Weights of a small GPT-style language model, trained from scratch on English Wikipedia: vocabulary 50257, untied embeddings.
Each number is 128 + 32 x the weight over its row's rms, rounded and kept within 0 to 255. Layers, rows and columns count from 0. Numbers have three digits each. The size before them is the row's rms in percent of the matrix's.

# down: layer 7 MLP down (transposed), 1344x512, rms 0.0269, rows 442-472, columns 320-383
# gate: layer 7 MLP gate, 1344x512, rms 0.0289, rows 443-473, columns 320-383
# up: layer 7 MLP up, 1344x512, rms 0.0302, rows 443-473, columns 320-383
down442 101:165149178179166107112091121133109078180087152183096186127091116122092126151112138097128129153107175129150213153124117180075076166140118103063123136101145103090158113052106117114141117156170102
gate443 104:024193080213150108111168148161130140174128114091123158149135170091062101140155062104096083116141102063096133158063161109170149099114174146198155111125129125146120115157125089144121093128063091
up443 098:168190071152179102115169114136150154127085154152141183168098088153176091142157172184121111107125156124053162114107136156135142182049127136121146143147107143142092125091086141164143126098145130
down443 103:122092178103091118156144102114145127097182148108078083138104073155124162111110137172098101153083133131219106080155089172078133104169104119123106091174116135097164166149141114106132121166128121
gate444 098:161095123121082174102154117084140140112109186113120162108134123134109119118066105157192152152151145112132127117083159168162152172109171175106183149101192098154146168143130113190085121168125156
up444 096:163114075162118145121163129099118149092130161141107111140135129080096140086118081116170129122132098118086132155077082208130150208167124153074075128131072085108178168132147106153082132129140137
down444 100:159103084182183093134085126144101138151128115159086091114139159094087168095190097111093069131105085096129126161106052112164097092199108118139058110108031145127155131112149143078167102115150158
gate445 100:119120092109117127163156160102092078154108126132089149157089154147080149169162064100091103080138141180115137200149132139107122115114086109179140136116095105059162160139128142125128114184156109
up445 090:107170163134138118069125139174079175152147148169125171133086100060109117091094111122131138101152079110135092156127164154137126146137170097108121128048137091102101094133118128124126098096101152
down445 092:126109078105127127173138098092183103108096083135108075120124159185143157192186129140116089137119199134109170108131099151097113124135093114140137132148100155126152142124141113133092170148144125
gate446 097:206161157203158071010096098118139115134120164149124073172118085119092106107134130112137123135134155191116101110184155102194117118068093147136148156139126122131128076101167121146148135186088107
up446 099:139156102135157157164171068142213127111159098146106132133075201178137116170135092135111180137069104113069126126146132182181180155218111136086191138104178092207125108189132135124144140149106141
down446 102:061115095098152130162106117126091087097125094153135158134175112136143169117070121114134069093135163186186086086146139156111134108092174141128117106121136134096104157099125094076091054145145137
gate447 095:169125130149048156127102154095134087140137094176131150096178107137077108176104109102158055123158070089091110157117129089098184166116137208181116129108108071132096147132147045087113102127153144
up447 090:134138114123148146076186157157146148133069078133075126067125103173116069122187136137081111109115122138137135181169145120141143178155130147115064119104161073133105146089142142106105097134148084
down447 090:118110147128124109144094122107105123102190169148178142201135162105148163126107131160133109164134127116137162074124106100088097101144133070156154108157117180103167106158086175196115145117092170
gate448 097:176141133120127185183138093155083100054096136123130100184069167153175091137125130160158134107140120148130130061059163087105134106079150099124151094181118163143131097128084111126161128163152182
up448 095:100122149145149107140126088142138140112070056130120199137117128176117127172110123136124183123178158130061114159100085112147088172101145100116158167141104143132095159059091129170134106094123144
down448 095:109090090129092169158115152140149105135132143072117073112052100136147142099134168194089142084089096141140158154120169082100120102089122143104073122109123136103134130104171148121142130121108139
gate449 109:086109076163179092084124142126113184153090165106115146094136127075114152090139078162088108165099088115153098068176203093179176099099140141170193167135094154179088046178111109113127097101136110
up449 117:060161093169178135089137106097060140162099142116132106097108137126174146130185123110044155157099126107196101126135077165150144074137154119172142222123143146119122100112094094096130098099116104
down449 110:139171163159137120137099089114121116127179125155163127095167085110096130102132165116081122094145116083128211138120048162128208070128104110181116125154149151113090193159048128176138125152107089
gate450 097:130108087093152100098129133141107159128086145064096139124122173168080062155154148110165076130081135059041133112147178101129104169094158130074117125092171130080080172125120163138138133135120129
up450 098:143114083112152172062119152111171169148107126132079135100106166136083154201162124138105095163041081119126107133118151117105077129138107092126117124080146092088142126116092061104119084121121086
down450 099:107094098159109136074066137087138148166150092163128116138168143157109180092118125089102141147159076102125123076060101071157083134160132168144088128132088108135136140139104067145120139072094137
gate451 096:123160133136135186125102097093046183095095134173163119169126140142073165130135117095107169084134143136124142156113135107155153161127146156119112179143095074171170072182138174105171127176090145
up451 099:119111172134092195073135117079115127113109192172110116126135130110145099143087102135096134164090113104111188123111128074123075121106124168159106129136134157162183126124156186082120098170136138
down451 098:165111088122130086120169142130185084152135138113139119083142139116162124138136180131105144176118149153145068116116105155110097079093063119147089082115144119109142133111122127156107131130124070
gate452 107:097109107147122143131159164129068081129181153132145118109080138125126085121213123158115146125092113136110193170107160161172140147110106126107131110116179092098096077089166151127142135131105120
up452 108:068153124168200189144166143132099159067177140158066114092079153120155100165133097144108108159097132150153137069087164105095099207047131100151127130098179113128194074117165131101126120119150145
down452 106:062142099129208157070158110128137137146148132139094146143189163101095254127136132140155160123129160143124142124135147176162143155157127146209148108183183162102177146132106106073173124095146120
gate453 102:134154028095167101140172165077108127119127077167152082099144158138162039120089144125077125106092125104114141107096159151142110155133131137086098172140136221083135117134148156112099045191133221
up453 102:100080106140137149108120044095176132135103157111161113189122127075157185127117172099089157123127121147125127069126126166168113130142113140117112120159131140126198102151130173107129154162119091
down453 104:092163112058102087223075200134183119067121112132137069133084104154128071163128128129083135136086130167110122106101142175124152114096138139056124132134139178118108116136140146165139087135175111
gate454 098:181082085208154114121149105147141193114126076130112131161148180079137093146101136160112122158131100082186153103111146121094099112033121136099112119168152219175090121104088151175159107167087083
up454 108:203111105198100120120152137155140152107141088136105142108118171129125107166106127134140164134121137074118155142067112125058142106027111126140091074120065189159079089138053121080126070140154110
down454 102:108102117163108142061120111119177082116093119132112127099071061202148143158133168097129158100128137156147102113108095156136152141127086113170104096124062036168114164147129137119074123107156160
gate455 102:112093092135077131147133101167141126102140120099113114154144192114212167130126066175115099142131167094146111151113077162077145149136081109100146147112178172140130177137115133126083102143152117
up455 092:135168134140182100150153116138135142197121124115135124142137148177118149090100112085152072152134134148126141122103117163083111137074106097159140163101122086154074182166124121122153162134132138
down455 096:117108115109079139125078128117107110071140134118127152143112099093126114122139174183110209130124112080136130116174129108152147100165129146110120073167137179130154099108167135130094089162085091
gate456 107:129182090176111121100058139108140145097203124104131104154137130134152047133074189098160193156156155092162071155128083069137165131110110142131136170136155171132109166099123154099114107057110117
up456 114:106163132104099136154079148128159102120096174156138093102051123067085157137154154121207179100102161176120181138168146098111149162072125139127138145133106091101142063102126116171148113086105150
down456 111:105117152150073211113168115130118139177131061075134098079201147118100126113179088109171110126104103126078175123138188114072118137165112089097130124145105074118080166153105152212137134130175156
gate457 106:153088156105146190045118118055130156145122132144132182156116122135110168117089164099160174116108174154127104122113152172150113144142160142106115135138174075142143145167166142182115155171092139
up457 107:148106088126117188129160171139091106125072140126066128099143147103158090097127178123153120127091141169155113082167189097142069119104106112061147179132158121104136092144109140110063074157172140
down457 108:107168094099181120124164135214146089124239113189088139124124111037123114074192135143100172061142123108182171083079122130106127096163079082140095163134120109159114090170102161071136111071140141
gate458 099:169185105139118159100123088197092190139188110109108071128125144111148110149163067165059131160131097106087116158109147214108109116160118159082129103132120153091078169158085183166104099149115109
up458 091:096099145152108116140108153126092111134128164085134070120115131155138162069183162190142107140173138080106182101137159095135085109140157117133114102147101112101142131156160137091105173063101124
down458 094:153127115146165083121133125108153164133118095159097156098148155129123108174135101071105111134066109133130094130165122158112186124104120150132091153118158137125132062087139065147105119136173099
gate459 107:060134081135125149150118126124135113110142096093147119088171152158196113180112126144133096124134127131139133115140129124130121143105125183077076140114133143192117167125170107142140144086063117
up459 117:129170124097089071137148166159110085062136154130131101091175130137164087148099152176176066178120141092170111105071141086161152167134188115114078129118108117134096093117146107126145076064119161
down459 117:117076171119188200115119101155089124138175124138137115049123103185138119111167172145077115174145088092120182124158106110118107211118123121127104134119167111118144077152145118164137128062093087
gate460 103:153128145121123104106160126158145086134130136164125122131165159120068080103121111113144120111080118150080054157188158113105137162178118144124119143107081141154125054137143112172159113106087083
up460 113:156188111074088160105161115087080120077176140084118139132103155073104113182110177162083131169074121101130078117174159131097119132118074118151105132097102130180158149117120083157108139086111107
down460 109:080128140136081140107178158080125095118191092081149174079108133150121103131158110136136087127125187107195166111154084125139144167128098129121091136138107113136136165136104058088092107099124122
gate461 102:164120133164188170167173140144101115112137142086143124172116067165162161163084093100148172064093136151147121072166137170110131164164115150099149141149104188175087163060140169198111115138100119
up461 126:181082124128155064083100067078160106093111133142145099145100194107108105117149153153169080138095126133129106130074119113098159089090127142184110070160115141190113046154144092071187163076086118
down461 102:119123121122160104136112086074101080139145152180152084137106174202141118114114104137084109123050132132146094100100114125121166079135075113132154090149093141134168148064099098132139133151136105
gate462 102:094098090129114138097126115091052105112138111099159135129174138063115132158134095163076118089111090109197100091127167147082086147154105224128058117105132136104108156138097081128123054117184086
up462 092:158141107146127156112128107032141122121094130080141141078170171103131153124137173102081102118191155088114102124175092146122128123076126097095076099122105076131143124162071153124165171153135128
down462 095:121119138106113083079131135203096150127173123155121125153124104146131126133162115150188141132068041172133144141124189087142129112176131175148151125108154149147107114119143127153079062114141105
gate463 100:141122136135146135116137139144132112128169092104147122130168175147106143089127139154123107141142165113142146119151101080117119165122190060177087171128124113123137129146125140158094106147055163
up463 097:116119132145117135083117111061094113159133161140129131095091121111081123195147159073105083175100120131150158145100077110150148082161083165163139171112121078152154129107129141094141088042083146
down463 099:113146160142187069098152134092111156136073103114166120153100063078182126102120084164123137146065173116147131111161102122157127126124159157135142162185175174152130120091170164132127110164153109
gate464 107:124102059124149135124108163176114109131138078082125139103140158129138103071189156063160152128045099144159144142162130140150135115106060115120104147161111133111121088113110086151175142082107112
up464 115:150064136095168146142108153105093112110158095114093099130210173148125152077166148113131125050141138170133141135139108130112136115072137103119081089089096093109147098139085181077162111137122116
down464 113:152128125119170158098092136104113091151133117087167170147139101145147148123169101177093105169120145066144124119097135171086150121103161125098142121128078159162147145079146160184107114134097104
gate465 099:088095140099121143173130109158084095099146155075097111151134161124133123072137122233173141085125130143155110109115135117123125132120158090097139103112130186117126106129171146149120125165152118
up465 097:120190131181098132133109143115131136109082113199125114088093152143090155117145101107062140127119073190119054093118143102128143068163076113107199175095137136122105107134172134127112099111116179
down465 098:101128099132099145128128163100111127161122150163171137197150092153169106128074129120112121137098066120164100107200117100090100143143054149159134117147116148180126091155147167132120108160072118
gate466 113:091076110112115147106142143118110114138187107123130100129155190111081135111170104106115088119130154093142183125135111147111116148180112188151071162104131122146083182128086133078115128061143145
up466 098:101141123106096175120116118111093107114180086143125094177116121108121077122198074167142153111089180125107130160153145100151095148106131148160116115115159154095152102128072137131131118124090072
down466 101:143152131154164100115118121157162155157081169084104140098127128133116181158065176078125112162154108139146115108112107170130184101125114100075121139168119123172105155136182141126134107111173161
gate467 101:167130117087135132110119149113130168166127091093174037183144132156123132104101148083116110154104177132155118148190147142133091109122147143129102087151118108134129112098105090123151133127099118
up467 097:147181106126120152141206127152142182077179119072052125103146113182142088162162120125100080185135130114077136152151104167110085122111136141087117036143138188099153182115116142129150148053196064
down467 100:090147122160092145109154152104140163183155104173120133064116093169102098103063116099149122125105128137069157202145129129082207212120124082130099154133120126125148155168107138156068142174072109
gate468 102:147138078073161134148136110174086146148162121084133086112114117190140082078116128124143113132107129145174154104087181109077109059093153083166135074125176141160119116106081152122080129139152177
up468 096:071116127132142152099068123149106151133118151176126116110162155095125111118149171070103184083112136189146128146126072182146155029079144141171110114118089180119177154095116151090135135145116170
down468 097:169147107105100095151146161132167092127128123137143168117115079167095083167117076166113078167106227106141150092150164136132095161100101089105191157082145089135136076175141134171165116123043115
gate469 097:111137104179115106120118152133083169126162153066112135146128124061134117100071099161154131142102173075229116096138137095167117096126109217118143082137135111126133168157130097088150156106158114
up469 093:133127137073099160057108125176092171136120096140146123129153105134119142162124124116106155078128174116122131133144079109126110156150134149150070156150082167124180129127091091126138090170156193
down469 098:142090042096144122108099107133095101150159110149111121095209169142129124147158083126127108216113131107059149069142134145091183152147179088112129151100162132124161069086138141143101125132114125
gate470 098:106113049201159099188153144129103197095127145099155107117165075104159111131125131094135136098154138104222137078106160105137128076106095129142134134133136125142110121136164133123104141119092157
up470 102:186189109112121059154149038108131114129121124151097157140092184126095109088101121093087082164158149102117131176108095172148061139119117158174131065136157121172128139153162174110133120108097165
down470 101:148099052131107069130108170153088141179129113149085087106129128199138127093132129146069128205155114156058089139122135117168110115095093173134135171121152166166092076139178133101132136136140148
gate471 094:136092097192172108119114103117122151180152186082151136181140102167116149102142153127134140150086118163158111174125168089175163147122128158082139155112103157198096134158121125139141094139147131
up471 094:181187119102058091204117134106106034053089065116132073110102144102207086143126136194096140156144137116134100091124099125108138156144125190181119110102107123086138120097123110112172190138110124
down471 097:161114148178097074125126145128102087147148149073156063110118167133132101107134140160112108137171087165115137123153174062107178154113115150142172126103138140132138079082114123130233120111096127
gate472 091:192150105147149146149097111153100117157130136112149164158129135183179072135148093109087126146087126172113135163096150124088067146103115152160126182169152157152042142105210156119147108116143164
up472 103:182139128130143121179102113188126112189128136146120156171131113164147047171150096094066166127117141152092137163142116098149074164153126133152154118139152176140088108106179190126159093099146158
down472 095:086077163184108165104127162100152107117128144156126120111116117104130215161102142165194098083114150071135119113147110172137164142144188093090137065090091084091180082171057090128080167141131095
gate473 100:145147106133180130165110091056123198108196155142117148137134123152123128177122089089105124195116171080090109106151132158065121130142139180091132165177082175129128111153127089143137124045111097
up473 103:131152140169184147129177119072106112118099122134178150121111166124126155185186115106166103152092127159116105123147160158085155141167157162181165183111087136122129089107117091153098071062148110